config.yaml
head_dim: 32
norm: "rmsnorm"
positions: "rope"
rope_theta: 10000.0
attn_scale: 0.177
bias: "none"
tie_word_embeddings: true
init_std_down: 0.0039
schedule: "wsd"
train_tokens: 96790000
Each number is 500 + 25 x the weight over its row's rms, rounded and kept within 0 to 999. Layers, rows and columns count from 0. Numbers have three digits each. The size before them is the row's rms in percent of the matrix's.

# layer 4 MLP down (transposed), 320x128, rms 0.0606, rows 129-165, columns 0-127
105:487479506521508518456508441483519508473502500495503516525482513493516498482482521502533481502506520486493497486459511517502476497499482480501546476499507518480482496525538438548443512543494482541464494479527487450502518515493459487468510446535564509440488493490484482498453530479436467535487490501522487498526494484496532515473505494457498507531531504498531480523470472503489487476509
098:491485515495440529478550481501504504464491455456487505501513496467517473522507526501499516482487459492516517536509531541479499529491510492525516524499488449511470483499506492496528516521471507497482492527544460501479492510458530511492543546454539509459504537512521504507482514542508428470512493468506502476522517502503477560466496516484530457477496514529500473452482522512505504528522
098:484505536500486520488496521489529479559528519545490586504481531496509491514481499468515497515515499521521486547503522514462447468470524485523502523471491561522466484499507514487521527509500502491465482505536508499528499468539480515466525529504535525494475495508518501503479446553542504489489491474471514481540525508476505532500490554468532492479502504505548509473525501489491510483535
103:501479454436468499531476487502534480510469512491539504569532528479527474502535474491502511532489476518522488470500524518521492515498478524501512544497519544517489482531476471503494466467486529519527469487495491477475514519516496477466470509483539488490541543519511441524527493500518532524435521516467527517491498507492490517477524483517513441505501523536520510481476514479489500489541
104:558501494524496460517508518493465526483492513471525489502539497507506552499475518496530498525506500509488499503516488537449515486529520499513479491526470549485466494478483494491515535492478471486508504495496464488480453521494439517468490502475516512521534456469539493500453522452515419506496523502491462529505499492523477488474449462502530472506484463475487463497462512536502483514503
099:478494537429513483463527507506500477491511560481476499509494503497481509520547494511521503487508486505487470498507477524497502535556491523455482536520491479473520439476498542472484511446473466526500510483510476541482501517476526558533455527495524506475492514496482469485501515511507497501546506480503539523524497495494471531491498497500513489442438488476481529476485482544489482512513
106:446459508499495513476479493484527502549503492477472472537476497484486487469468507480525513555506510534500496526515462492508525495523500465494558464452507477545488491475530459507476528515514539513498483516516510544459474490500531455457505511483572520484520495487494498497514502508496495448505512467500529535502461547503475526501541475480482490516486496505500522485532517511528512476533
091:530483509561503479497478499528456447494523517492446488458480518518472532518462510504486538480502476540520474517488505511492478477470542545452473465490493492520508494479487537509511524486517490479510528507503482534463487452480509489481522539553509496524500473495491520518496515503474492459536471528513483524537476516470502492556453500500525503480518510524523513464495519559489501508484
093:502569474473477521475508474509486478467518524478482491488524510497477514515518532473500480450488497525503457497498476520475470477474474513508465509524487438501510527461523496450485461495529500492480517504524561473503508516488494527520469519500499504502523496486505485536515505453519497510485489531483521477490471509512573482498502491451461482448463515533472525483480525486446481489476
105:519488502481498508534452491484512487489495515500501522469461491484505547493508500485558526493475501468463541511559526486498461473506494499484502531474516495474498497485490493490493462493483501542449468509508539520527420496488509529521557495500527519466476490481471474473506535527527507500473487516521527552492511458518518529538489513491462509482532502514477470513479533547499471510473
093:513503491481524550510517457516522535519516456496511495529524482503442483507467484462481509474521493522479470509498477511510546519493494505466504493517486529491515487488588459549524482460520492515510506518427463482523535520481481478476489532530508526512491488482487483524485498492492499486492512506484485438505487498473468504491565521514474517506529473467492469499505468518494528488531
104:515516527525526449510536518514532517479454476494515474489497515558512533522475535439494509537501480495474475512456525474496503506553451490501472470502503492495503514513494503474491457495453528468501540482500510531548512532473524516514490502529498523490486490509497515517472496502546541530531475527527514539471478515507482507526507513511501449454495503496490528511499513533495516562517
092:471472469564515478538504473479516507506506507490479497468487493521518516491514470476518486501555480473465496501493556540499510516479535493489471496450487507507507513491484479492472521489522474518523490492463506460464558529519562483490515547503472495504533507506454518467464528511444503502501491506505495459520522459520522511508469526487500461521486483517525543552505482499468501497529
103:509506468490514515505493508523499489524519511515487516495512524543491440493434506466556525520556511506499503462505541522541494523482518490498531537532484524499503502512475506485507445528501481492482468509511503492503525461520468498492545494532488519531463511488478539492470476515527521514515450517519548524541580496496528496514459491472496518503503509494505458474499534482531494482516
103:481480466485543521474502535489553486493520524481531471458489469490509512530538456540482490524528476508518496464490476488476514529518475524491518508455492507517512489496513475489534512492507544506489480490443489498548454489538513508526506524530528485498497512507467476511483495495505475448500458457506475547556506556478530506473520504466523483500502496483513530518467506536516474518471
095:484501523478522516558518527499494496508484481491541474457534467532521473483453492515489516514474481485457544503479489486487486529505524504469514470528488518529500506501491527483462471502480489452524511494535490489508466504525442497484512535525477509443517472492451472493502527472496477483512490469504566513522494480509522493509494479487557532498466521474505521494481557527522539530521
097:525490523538514512477505486529465495504484495499522451455503554518517518465516494498503493463476496498503507577497486519531505456515468536543448548495489502508484489511472493528531494481513505481505523515501509477486501518457522524532491475473468488498517538486521524510530492499454504541527502488486467475499539505477487496448477500527477495501539478543466481490500455487454527459481
092:542478491520529488492538473547500523557538542491499495486495470482508519529545519456513487516534474487492499515485532527455479524522532541500479513467504456534500523486475509507490501515511472472457540492535561492511510517470473475478502492519529472510480522497481499544479519546477467500490475498492488502493482514497507457526514517515431491495523514518516510515464492523486534515456
099:477501492501488472511505509513487528507505505538489474457495488430539506448478537461526505503488511471482538462490478512484506497533536476472524480481511517507525502507526496552495480497468487520536476519482526508471511520499510517507474508493551457456529522501514495487482482504501483482508459506443491481492511504560525513431536467486487518525511510516507521469522445503521484504553
088:530479510523507524496512502474480479522505514505499495477476479512500498520511520428512465524497519505481519497523513539501506533479499456509505480493523515508519508481525525487492485499496471511494506479461539514468524504452530537466466478551536457460515459499485480512509486499543551506533507500508465463517486461459459507478427559480513503521501533538495502492544512484534516492488
100:462482517502540474492485515510493493513462478474476486511473513485514497517524510478459514481507445511482495479446504544488531498500520532492556458497459506506531535547492495479511450507493518476568453526479510458502500461521504474502505521477520484481482517532534498535541526453499509495499545504506514495536496524502495495499498496472507485439524453498509516494500530463519523471517
100:516541520478510546509505524522532483536505491494477497522486492490499509552438512482468481518519499513499547470508470491545484479503527466492516568509504497496534500445507503468510545476470512483521430548526502488495513505535539497488480467473491490498503463452515519527532483524519496476513496525510486515527520510514488523507505495502515505494536542487504494528467517519554450482501
100:516465507497483463506564523549445502535498485533476458504519522501507489488524485480492502442503511514488539542497492519489495520490462493485481499533533475490515492543504477492513519469467450472507486500521500504506500458483501493509507531484487502498483505531496503467473460462463511476495504473435517458494541524481504506434528489535493475483480510491481501548511485458493537519470
102:520491478479478474515522510511495457469478493508507479532500478498523521506482508496481437501517529478518496497477552492492497472499430504516499520529496514500508520476496489513526480528505579488490496481468464499557457544528508483464515514481475500501517545483505501504527438549494511510490499526501485534526553501488514485459548526515513481523514467526501481523504514531545502474526
103:474511542521496526460485512471511488500516486471506499467500498497468478461512457513500514493527499496481464517528528465518505540507531516488511521519506482492497479484504511521542545437464523529502503482465543473499466578508501478469506489453489480522526543525527489458514476460478510519509484549505520493484490461496486529481491494489554500497494452485501504528517460508482531490540
097:467504485471526496526489498542493460506421474532498488500535537502505503471462496486488494525492519487487455481462456466518493483484425519487472479513467506532510471514503459503503479523523505543513475487509493508499526499473485512536484490545533505487479443509493507489527529524485493508494464510511513460502485488495503504523503490499491455535467501535427503499449517472476496518486
099:510499480473513488488484550497550470484513504446490495489504475483489493479509533505516489511540527478485474527496504488550523464515486508451463546501472477474480463478501446525452463503492550521455494473527488469502458514516514477509496510504499470506564512484504518480505526498531520457497492508508482506449493512463483497530551495504468532493533515551487491507524516460504516487496
095:519536489512481500510510472498507495515488517502508511466483467484506537508529475484534500469459471524480501462499481526499469487522490448485510509448525523487470521503488520514486490456476518498493447501462525523524511483501501531487431486542506473500488467448528464499545541533502452478517538499524447501515495467515535489504535511496510545517499493540448501477500507493502524508464
098:498502477528472525508505491524495481522499523518429500495504515531515485472466506444516519482534465517512502480489485554527496473460482526499510495522480449548473482509533482514553545471531496519527488496568490507495453471485500473537516468536516525474493477493474486544472516536486499487506536544457497542502480501495489504507481486489503509454462512500495516526493525488507507476522
106:556516508504522486503477497493496544516535508512475478495499523571484475495514507520481478491460543523521488495477486490527465520513478523530501448501543501523507522528509534494514489497429487530491519541452479507517474501552483537465516461483492534481501508491522512503540457485510544478495554532490478483533498516462508484502501463512531522485493472493482458512526527507499503512529
095:484498503472503499539511484475511488464542497480495494507476540471491545427470534488464492431500498494489515509507503470500475467474519499510525480508501527471540536507480486545548492490493470465515511557492466497497523487487507494518527518514428517523491514510499511520512466511529521518504517544530517524523506490492490514539538511512460489500455506487498449499539522522492513476536
093:470405481511476470505490535479462530556497489519500500501517450473476508496499462488511487499482505545504512530516488501497523502471487483498502478488505513496466501471461519510517492533460490517561480500527484476492511522539505499481475472523523513524511530472498486492536544496492472541531476481485511502498520561523493495506525493479511508501489418495465513547495473496490477513476
110:523491533507493505523493476516520525484507519497511562462474485467519455473527496469473486467523451532483546494524506483500479504491493510477498481470486540484514441520487516477463465520474514497509510489499500512509506461532497506499547480516533463515510489521485505500476452520523496489511545513517517446556535499479474510484558554513479451502517488536500516526539478490481496503513
098:492487481505473482447502455475518459473466543491517523518508541507510501502510510482468497528497517520492457488493485546489510524490520483512491482513456523488516467499458517520496513498486504550549492520488470494489510451496475492475458525530486499502504481501501463519505514490494504485530503548506536526532484481573507458514497480521542478511440448487494541489495481479555520521526
108:487475449494482518516467529486511494474453485487483525491532536482490457471456472500517488523519520473516531481502493529526494504457508510447505479480505468505509503502503473477465508504500489504538535489448432527514500511524516505506494515479412517513508476487479499521481505462534501500496508532525481471484534531492497500512493477569473476515514472518526488461501538467525489530500
103:495466535482542478478533512515520546448465500509478500499515509508513490496455472500484517446528520488512471458479470455501471484507503465515504493496481521465499537525451531455516463487497510484501466488481508473467521512504486487523520446485505495482477476532467510501494512492490521473475528462486530575461516512510482489536534539523490499514518510497476515444510487477533511515499
088:494511553485496523498503500500529505498467467496474482490491479487474485555530499512512482492508466472535516498499504548494514499575544487507505508443491490457513500489523494521518489480520481498532563506468482518508490486484528536505543523534454503497513450503545471553453533483509494475487511505508489508512476477465520534520536505482540522533530520458451505490502508493487487501512
# layer 4 MLP gate, 320x128, rms 0.11, rows 130-165, columns 0-127
100:511507484493526474516451521475515545543477516441530558500467469550513524492467534506525511518485525507511539485505504442529474488484491478485499506494485534486495482481499490489492506531547462505544483526484527465479534499526464512518486511528534501498475519475529492519491501463464491483480515532519486493496488503421494486508495477432495527490500507465500511509498474479511498538502
096:476562492485503492535482478500497548482509533460495474527497449516491538546500462534490505494477538514519492486499494548514536514521510529514531491504547469502533515496497538515449468536475508505511493474539565499465467528473502517482485475471537542470515506503500482468509524482480485510514485496506514517497496504500504452510489495471498469514496506526456472532484466521511480505442
105:503536487522464548475478475534525532492482487484504511502501530480544453519542514518476486423520486534498511500467464493505501506435535521499480479521506440523458514510464527534551531506483463513506490514495510510481446466503477453490498478512485487494506502492492533507539539496524491488517511506512519517497495491482514525496557489479515494469503475477481541505498498508472482496540
103:492485506527576513501512475476428501528476526516509459515474479501470467481463481484460496490529482525541471524522515477525497512476532461482527496486470495538475510487506523527539484458483530527506477485519547486521498476510492509543473519464486542489484527496519487488501488481508491459516530494506496516510495533481489536492506499442524466489531492466486484507516524527541552486505
097:527482505508513514525458538502507477517521515505518483536498537502484490489518513480469515522542516514509478483490526538488513544474479500504559487513480508524502507519487469533551467529539443515514494491550521530513511450541513499499556504481501490488515480514536459506544456505475465508448486537508504556507490540486504506484500496511489473477507545523510525487479508489494502542457
107:535512465471526515482576503493524518487515476471500514525537518533519469481478532474494500482522456500482516491484483507522475490439527515519469499507446496489517500530512496493481482457480525483529494493463485497499495510521467492545497531482491474465479523507458471539496517483514464491492489570481516496537495486481465538503521513470517465469541476505480509485530542471507530523522
097:454487539516450505514509500483496505535538534521499531494495527497459512489496469491560505470504522518542497502492501491474521454484522505519494467544514500518425467496508470470511519503462441463522537524456508517506511491504512493527543523536491486513490474526463505503480531498506477467550499516490505485478524509525477509482512478464478533505520530525503515500529537540509502542497
104:486550504466488504494498515468502474481512497522494528451497534460488506538479516477523461451514492467505534473485491488461470497503448503531510490514533459486518525492481548458513479536517505489500483518486549446503498532521517504476516487517471483465530534475518533511512510474484486472469500532471515517525467501520561459464503454513457495478477477496480515487493527493479479515478
103:477503479496521487498538484472491518522543515466513556486477488487516500480502511516501520527491466441484520546489535512543471501488518519534555455518482492498446491486470512493515518502471523500483493496475542518477493488516516517511540519460502505520510477527463490496469525511505523538514485518475478559541491507512512462509428497506470524490422504515503464505504515495524493490497
093:491464479487492532503512524515479473471489516468483502465520501488496524562512515504522545487484509488492491488516512508487499485521490501479470484523529493510491519483550531496458492506501483476469536514517458524486527529500463552482507494522503549533492511502460510487514486529556528480514483446502574455474487521468465516550457538475470479493544522529484482508515509484509503518483
111:520519478527510480521512485453496509515461466492483510543522467499491559509486547479536517486489488523488481517518510490477489498532441494523511493509483539502503531476481527501449473488504527512482499495443469482523468496490499478512490481512517450525471487547531525528470476466539559469467482504508493558498519483495516534450500495532494512461493515512507516547496478486502506530514
094:461507500494587465516525511504511461522499509490510471466479513523486544520502507477460494495551459483485508524488512518514539516501537495561496506516494484492490497485459490464482501496558494497483492486511491486496507509497493495501522506539465487519506475494464527479514546503477525502520497524459479502489518498473520535522502462536418487517510434516542526498477508504485533488489
098:527523545540568469430476486444469524514498483523507526513518522512509497508510520514568510487516542539498519504516475479504503479493492447505521504484473510483546515495536495531454489497494529478537513546497492466502524534461514509526467514530483497529502514477531455531532482478516512489496487521476490479504531483526506508496476482485468524502482523515469527500476524489523487475521
100:464495476536511543542523499510479480534519473516509449505456457497523525471516499513503478549555496487513517507491464480501510521488473502488514531525539499503529481518508546511497499481550472519525528477511467477485476496496506483514505572494503454470519511483481515493502500462499517508464461532514512520493518510455532502533525535472480532495514500465513551520458476482531471483491
095:466523512500479535473499505499471455474497501487475567460533509495508494476483469475503492484479530499524449523496471514456489456499527449516500523483591475463502505489522482519546515510499449497486464561490489516469486481468458518498459530491485495487507520528471483494476492491496515466508498517485487493505499486531514512507518504447507522472525499498494490471466512491511471472524
097:445506538490505471505544523540460479446503482516534512506501466513513494510517511535514517472483474479513491482473482523506493490487504480483504477483549462487522501465519474490493504525511500536519472475514468452508546530496501527500489503463509532498494559534492525539498524485484460424517493497503509517471466467476459494494466496460492523483513517473568513477531503496507498498516
099:538515499544537513492471544532489487472511500483483446539520519478502509493514478445520494492482495502469469490582499520483512520534505497499497486481526483502484465493499488523462531472455495489523544515509462491491514466492513484533524516550532510501524478519502533525481474490470516496537469502505514473500519515513545506469496507521489458504516488557500497516509503448537529526453
095:508517467511497504451539478496476513516496507510479525516500570517505473514466528528490501491488491520555485493491479498524508482450489497531496525542514498510495496482488466494568505511524486486484468519506532498518510482515464485466493523451498541541490497482519452504498511496519485450506531479455503466488478534534500476557504486457525507473487521480522476520547540509505497518449
091:503518477542475442521530520492496507505487511544490502444484486475529499512545477529550448501472474478468508491497520458526505479496531517527493512504479500495487472492550513485533535495474455477515486495484487555492528512458489495493508480538476490520491501543490507511511529503484473441513454505544483496477515462532533478477471529508481507548479515524492528473496521495489472489531
095:470441489466533504457480486497533532529461524470521533515469507525494528489480519505501538492498510498542472456477524474501508506483547498492489520491482508492540492504524491498509495513540549503500442521480503486502469504494520507541477504486513510481491488487489505528523503535506500456518543455467454518522516508509514521517536518530461508522504477475518532507492494501539565556543
098:508525463520489445470492495476507499528472498488493493503472528478559506560492478483473488512531444471486499493515501503486484473462548489498485500502503515478488519475508474502450562483518490499499437528515511534464535528522489481506505500520481444501496505478492515543520457495523451507551470538488509527503511517508455503459470497477497491492496502497510501501454534514528476498524
098:477502513524507519465462518455519500478488507471459564508481481538496473458508469513521506501501493467514468481494451534468520527503468489526495512478485480449497534500522498513474497493466483532501490501509532528501463537539525471505500513509515507458465491536435497492521494496514538553493463515503515541490528510506497462516485555468455531493476523523497506528496527523512522512509
106:531493474475536473530461449502496507515513528494503539521474501491518518544476490552507544497507539455499533464512471510492465521500516451482532537501473532471528464522496516463483466472506457497496447461492481505509496497516497516523463517494527530508498461488495511495497542479493460483521538451550494519481506514486486512504486486475467514516479493455531515504520484528523458502503
099:503478505511498512472469485543479472504506523519516496500542477470472525531466507528454500503500464488563515466518498528498454500460549501499507521507518527453475507477508499502492479535519492509502504516546515474475518481505483545522535502436479506498468529512513487487503519503477467491471483519521495503496467491497524459538513494452462530498549512485542542445491483468530487477497
095:460518449517519510471511516493482485518553482464486533497497468492493518515478484438449520474451490521525499459533495513529465505491536495460509541519499515538525469509499528468493528486501481463495497503520504477450502469514448495495469513509523547469518501489508495494459495506475487514453479467470507483494518509540495466503496488451469468487505516493531503508524549513463507470500
105:529516508533493475477507476490448560530470513496526513497487492489525526463518482492474509492462539512515499472492469535496471516510518517539483502512524550532523514541534510489479475570515476525512505515451519522472494484506458516452506504494450516452498488481497494487507497519522504518487487478513484479493504480475475563495486491443496516485497489488550500487526447474525496474527
095:499540456549468470479507483492497475503510490512457457501509485505522503475490523507475539515511461513485449501495508518491482525519517449518494505507521475512542492502531529520471475510476480494455535510478485547491465502488524553451495531504497490534521513507462479493516469531489523500515444470486490542510530495529512491508508496502508482448456473514536539483451493525476460521490
101:469489475486545470494481505528499528473519473459459522510507473480500490536549545471485448513457541502542503507541480494479515494506514505529457496564532494460514543518505452485505459470462495521485462477465530497507520463522485492517475526534462505496505487483511489512527507508486452465459467491530487514496520495530511503465492502482488523500512531503504497516504458468508496481506
099:513467512466521523543472505532488494503498517473498528498472478505452491445468512480529515516541535478459478488505489547502506491531504548495523511532492509516501477508518535501468455501519497530483501452504527457476454492509553500466530515518514492453455511503494531498477502499459506482528473510497497532537455475496539492516500535514515489521536483470470448512504473525523485474506
096:490477515482493510474490503503484493501520486504497484482497482502534571500493484480446508471546483475449494505481472474523525506492466480521518469507543464474516472499518513525499477519514483555495486492534520478460492515502482439534489504570475526507448499482517517457481473521473457541527434510516505514519541508507484484462490515474503487479524467481467494488526483503504500504508
096:503542488510497495508497562493475541507498496469509532471527501513499465483537441532519491482503552523446487479517506489494478471467483506491502490469504482548505529486472489504470455546501464504468549503484510496513465484512551465505449489499518466528492513483511501506526473488497507489474497532533497460484528531516528520475494499489524500562482505514514436515534519487504476487505
107:519464502496494514479465479488508523494530503547515475508474486529467476479503497520578494507465507516482546511512497516511479507456523479500521512500493517472503525521529528511495479531459511498517510489493532478495514490510481496537481474510485478498482474531498538444451483499479487520520507525471541445518522495493541523519499566505517486465495486521491548484527472510526516516418
106:509530530491478509535500539537474505456503468510456499448463471493482460499518531552496498465494506503519548501543501486457495517524479502469514504471533505515530530524494549517507493508499474480496519493524520548541461518503515527546495482470492536501507520501517524529510471499517567496513466514494508541484509483461493534481492545461487485488473493490540456528507500508510499476503
103:495463458487503523530494537512492488522524515474502529491510503474540495492506469475498498528514483504487499534519523508496470464493514456475524526477485485479475481512475452464517463511512483477486505525491463491481571488495500504500510535500476521490483545480502488531473507503484496463556430519520529499436501521490516496487433465449519508522526465520480498513535518495540490493517
104:500486515524505519496496497501472489535488525520531508508562504467491527507519480471494489485509490497527485469531488498523453493487478511544525519505514508520501501540520493491475500507538519502535547512477534511510533507460470485497528480503497487486503505502500522475508492440508504475505468559473474458502500485545517473576457522512462460465542530471537475537516505522540513469467
089:515522522523520491501476489528501510506487481470501522510508455478477447501485478538495471535492486500508484473496469483484535493517457514495494480557474506557453516506488519534463492523452526557502516475515508531476520467501510500517463504503513554504514522495476534475479510509543522497514495480464498450500511481463480525498505507530507525506541522477484519501496507481499404518490
# layer 4 MLP up, 320x128, rms 0.107, rows 130-165, columns 0-127
096:461499477504484526515497482503501494499501491508499544515480516474479517472528463515547484467496498516491477473567506520507471509492470535495475501532526482521486521516551517482481527485508509474473484494498497514490496525469507492512487504497440445503534498466450462503523525536540504512516487527488513463481483469544449517471448575490522500487483461513493539481475476498520502498470
092:499514510473510506527555515488515530461488489516513518492524532473485464505475467497480462492522479484470500464531474460499474489465482497475479450501512486538503460480493544519495461528502503448517509445511506493488502496527504544464484452530493488503478496481521548493553441537484513481528479462549497486539485488481507490466512527505512542486523485517483520521493504469527486513513
105:508492521476488544505457523533512511519514549528509488562499503486518447500537510520469508510475487519531466501467476473510507531499552506459507501514507488514473468486495479480524516539498465530497520498526472526432492506486511534475495514452491472470523515514525486521521475507493510527513505498456514506494507475495545493513532495520496457538483508484490558528429493479503474527511
103:473434504456504497468564514513519508492490493485526538531494503466511486501502505544498544463499533469513540515460517520519519457475512529533509487471500521513505543485457458487469513510507475514499444519503498456489526520513489503513481512490473459511503509526494526505492522554516524484467515501518495488494453514517465497490481520534512509538456535499511533471503470453531486495515
103:539474489536518505479494480529512498504511431558478517498517498515531467492476515512503528482513479536506480505521514503534521460467502505524493486458479525486513511514546490518499516511507506495493501531483508491498506470472480456463518475519501499483448484511524505519433536519531491487446514467475464496472532545550490500468478484450488500497537541509510474520544496496495515459521
100:552494518510514535528455540511519478516539491552514467533515553477473477477492526499506468483491516509500501479510536529530478525486471499469513491525528507468506521421484517500481484497468522480507490527497516486491539510496501498465471487513502489504508496461502491501473441459524538481476477495510510486504492531502528468498457444524470470499569478532501488505492457485506504488493
091:515500471520492488504462506516473474478482501489461458471493487486505476505474503520484526499533485507481483526504509542505460501480505538408463538495529458513514498513506506518497487546515505489492485482553453474505507472529478486451466453526542510508528517511520490463531529518493559511468516508503490525512491479476499487515467498533535527529501510513499477477470483557471498496518
094:482440502519496528488539502506507511530489524467482509488566492493473479508494484515503545525509487542530466492497480534509477505500529507461479445521508492521472497512455498561503535455487496474474521504476483502490523465455495504487516512493486540483495468492529485485505544500455522497509466486467462478470505442479493542494485509489480519460506485522490493471518521490495538460457
112:520474480481511486560520518493522503499483503530474539462497507480478518499465482496514524509514537455537494504501518505475479447522489494492573536461515477485566476517486506477544489469476485507464487473513500508510481541516525514500515536492527519514469516494493484524486548471494527501480501523486536536490500452527512526558534506490485485494508478462486488489482514547466471493528
095:495469481459539509493509501507482497463466480484479532462552490493492519526513509504542571500481514489493481482523480507472522466509500486516490490514526489527513496489491544506471480519486491498463529517522463512523506490485441534449516497499505535528495482502481493479518486505542534477504529455501557462530516509489463508555441504505470489483549538505493482522526508505528495537506
102:493513490483538527483494516506530522498512560517527479484493549479531504495572514499476484491514502511503479459473473522481478491468530457483504520508481502549501519479528476503534486539494460515537510522503523490474501506528500515527465532500457491495494477449447490465499489452479513494485518492500495448488494511505488501574489473459523489487488474498461507498504526493453505550504
091:550484515498520539508517499512512521511505474511513514478538491548503479513515535507495465488531487524503461504437479490537486546519532471499518479478441479469491513512515488494449497482532525512491512504516511518498487495476496482459541525519486476501512490480482544527532481444498486477494459540492516542513492495490547499470476460474468493470497451471468464493467478477481471482523
103:495500485493510502477483467499533536521518489483528496538529504560525495461512515491552493559523475506531448495478522498477512485502511511487476512497485495524524502526471514496513490513467506487513484580472526499508500467510465488533516502521526548542462545475515525529447487498551523486527473512504491495484573516465490493542529498469504513490502513479522483474499522517513511485493
099:479490492496463551528460518525448519532496493485479521468486503537512493496516454483521520536531510534487530507519512529510528497471509537523502516495513504548498477496499503484502505445530547492529480498516480462477468539496479487486461486523494475483513483510469516520533461468475506499471461523466548467492465495486527493491480493480448528452519500484539542470456501499504503500531
087:501494480467507501535543490502494528495508470497511460540519492563486501507520532493500523481566444514492532479452506489544496540544492514457480484518463529534483525490460505465454495475503528481459490460507517513525504513505477507527524492520508478479518479517530534531521529492497486489509466458525523512503510480482476522484558507515465520521468528468522473518505478483503484516512
100:553450520522502470507499503544471471495517454506457516483478501461488454507531501520517472516500535498453542500487488463471486503508457526518534473504497525497518492501462495494523516543523450520505501506480490477553485500481558518547506461491506484492486501478503465503495501480484520516460515516470554496493520537468475501488483476541499480474508443503463517504496501478490530478481
098:514525465508514510528478517472488527479479527537499531444510484493512486495504509536480538462521472481493534500518515519457464507515490530514527485496501511504486534478507539492530492491520516496469462504512514522535467562509506495470483459446505525508521510443507478452545528490526493466490503473502539502462462526536478465530511498477514538532473487486471501473481492475481491536536
105:489527523528494496495518500507523457441495512505525507459518538522483501465505468499504530472485505467489483508487509504482479578539529473502474420487501531511504484515523510538507524500482509518524534505468524561482495530482489512497529484519474513503472532511501424494476543493511480498482494529497522487524489500496458538465509503459497517506521505522506528496491481502467547526529
093:539470464504486519494445534504489465501464489469510532507509541505456428488521505464464471508499534483482513518482501499490486516499503458508533498503539507532543509485494541519494525517493491485504485510536530498480521463466505544486509493517577502476529468493496498540472517462480480559499507469498508506470525492466474497498498511547487490520499472538478501522513478457512510518488
098:517543480506497491546508470525507498495497481519520458497532514533529497496504445535511495511474491498518515535517472499491505508515520524484468512426518482534515510472491514511519518452498468486489528506568483515484458490507466498550449515474512523433540491459496494504507478465514550530523479481502516468478488506460506507515495494519530503503445517499498488513471472509500494491452
093:479509498507500511517500481535523504490509544484477469533468483480496496511485513515497462542516453487501530468503514486476455446508526484543436507532521522494517489468488524490511525481467534548509520523465510494504461489551486542493481499457481501503508472474512496509493485524492506467487463485502494520492514515563530507539498514529464501523502519451493514521488491526544438533509
095:489439475470478544507485456441469507481494506485494448492511474499496456506485542494445494519499470557510492508487517469537514510490537433486497503513505527530526502513511499502467518482542524502542544505507467489521505504523454447543494507502508494487493473500521498500493512466522497511514533493516497520497497536503519493493451460470521484520492530488478506462527496487506519541532
102:464498503480535505500459501512521488508515499545511523509481526522525432531457481546505500469493489504491508475477529505518509512488492428496498540480506503451536480496516481442496475491473529523521510513456457499517501540493501524450462495493526525532472482510511460458498529503516478511505500510463506544488553461513489534481513514469498541540479490481486493496491480521496504476519
107:480500513516487514480510541504511440450494439508503511505472503492511455500528463483468505473468490548477470497469465509470507529566498535489475519495472505471513502481493519451446535518505526502505507518519509492510463490528542489492491491476518536501533538507522456529495482521492523510476517493490510489506527505523505527527471485542547491476524474497482505527459519504442505474512
094:459524506477468510499534517511490531485458471488526524517480468506521509525513517491542510506457474533555479526475470493494525526539469541482451487516511501546496502506485519468514528463473494487535489484478477513480505471490463431465512470531495513459458470458493501489515500499473515519532495482523489502468524504474498519478509504488448532527508543478477471468488463481484492522507
098:491486525530522493527501495530535475490478482563487514548473510479479492484517507510482467476514500516535473524558472508495434462490532489480515456506560486509511482465503482513540499484504493512471496485544507472491523500518554475485487496530528483476519513512530532473517509529533499484527526527450494539481498541453498455490487524521504500548518498501512473473497488489470510519515
094:442490461525509546460518547494479530471521525504509541553476522475525504482511477494497512503482546527487516501525490501497489505508513498513454494554474520483494501490507532509560511519484457490533485514495494496503509557486504479481453471471503501478509456489464474490495504484524472452545499532469509499480508537473527488539477478516508531544452502492519456504507501525481489510507
098:469496484474472498477510516497490489478460482483497462453470501504503501507523502497467505509487482509513521446537517530481526464459474490494465462469476499495505492515510529489522467501491518490483463485510497511516485509510476541557547517493468485552477427502532520523476485450522474490504484514506512506487507468481545515476477498490481507480478525458542536527520556502504530473451
098:485467464496515495472485505514490493508508529483521503470483493484472522483479526436476483500520530471505460494524519482544521519491517484470485492526482497514468480532466541482490534495531504500476515495510477536465471523501490472517588481540509476488500476540529465485480488455515570457509483497513507484520463492510528513490487518510501474531487516471527492533524471471441509508513
093:545513475532476452508489518506538487467525513470466509516520485476523557468490478472452481489520546442488492502487487501544527512462527482478547471559500522488485540483503492523534494470487482471532502490506523492460528477497546525483535510496478473503446481512509493495497480506490508498547466521479503481509543521506533485482510496507465506501482501462512556510505481510483492491478
094:501488499526554510498488523470486516516490477480525484457516527483496469481486511513502497530531521508532491513464524471479489453502484501498481534469516522517530515527489472553560515464450515505513446524525515516534539472480483446498498450550495573516489507489493497528497538529525516504503490501486476491491475519512444513518460464467513497511495510541505504491512515481527479492492
108:500493526510510541517531524476486486492520483548478488492474495496537522463474512501480482455475496501530492493505440437529493481503471520522483544519498515471466526474506527502506515518526496496473515518483442470475497511497508494514485530480533497479571502480505531480479474472502484470541485515537501503500538503496515469478511547488499481476508532526493557487533450486443495493476
096:491535494475492530533471510528489473495477469450521476452474540517503485478487501520511478518493471521501527487518532508518470505536454519482451543508459510472531546466494527474485508507511490504486467491453465484442550509527465479487477518490450480536494492523513518514469504507519491500526503516537465492474519515526526521455534515513481512501503524518506531509516518493504457546486
107:491514502489497496499539481532502504457538493462501506510501490509493524545510472501462498484523504488488480518503533557498518477512521507493500491517490538494489509532539493493504476495486533448509546485509508532451493500518516491476493524532562512489493522490511475484505504531450473446505549512498519516525511496495536459526477491493462510512580508524444545493505520541476471518542
102:539512541494511465513502436510506528463500491536541480465490510526533502522476493532484491471463518484494509490511503523477511527524471526493503518439524490472507527482474494521506455502469540502490499506511495467493496535506494504500497467499527529547481504538471511502501483520500539454481556444478529545479506455486525481472527486543515460487506507508462504465541487501471490489511
092:463549526559486473494493545522494463543464516459542526469486506523506506483483478525464497513476446488519519512482519508509480497487483526481474505509500487508486495513525533523497535528486500536492495500553510506509538520449459522500482502487472490498477493474463544458489502498517501554503447489487554485441472498472518484472481515510472535518499506502534485505497508507543480504503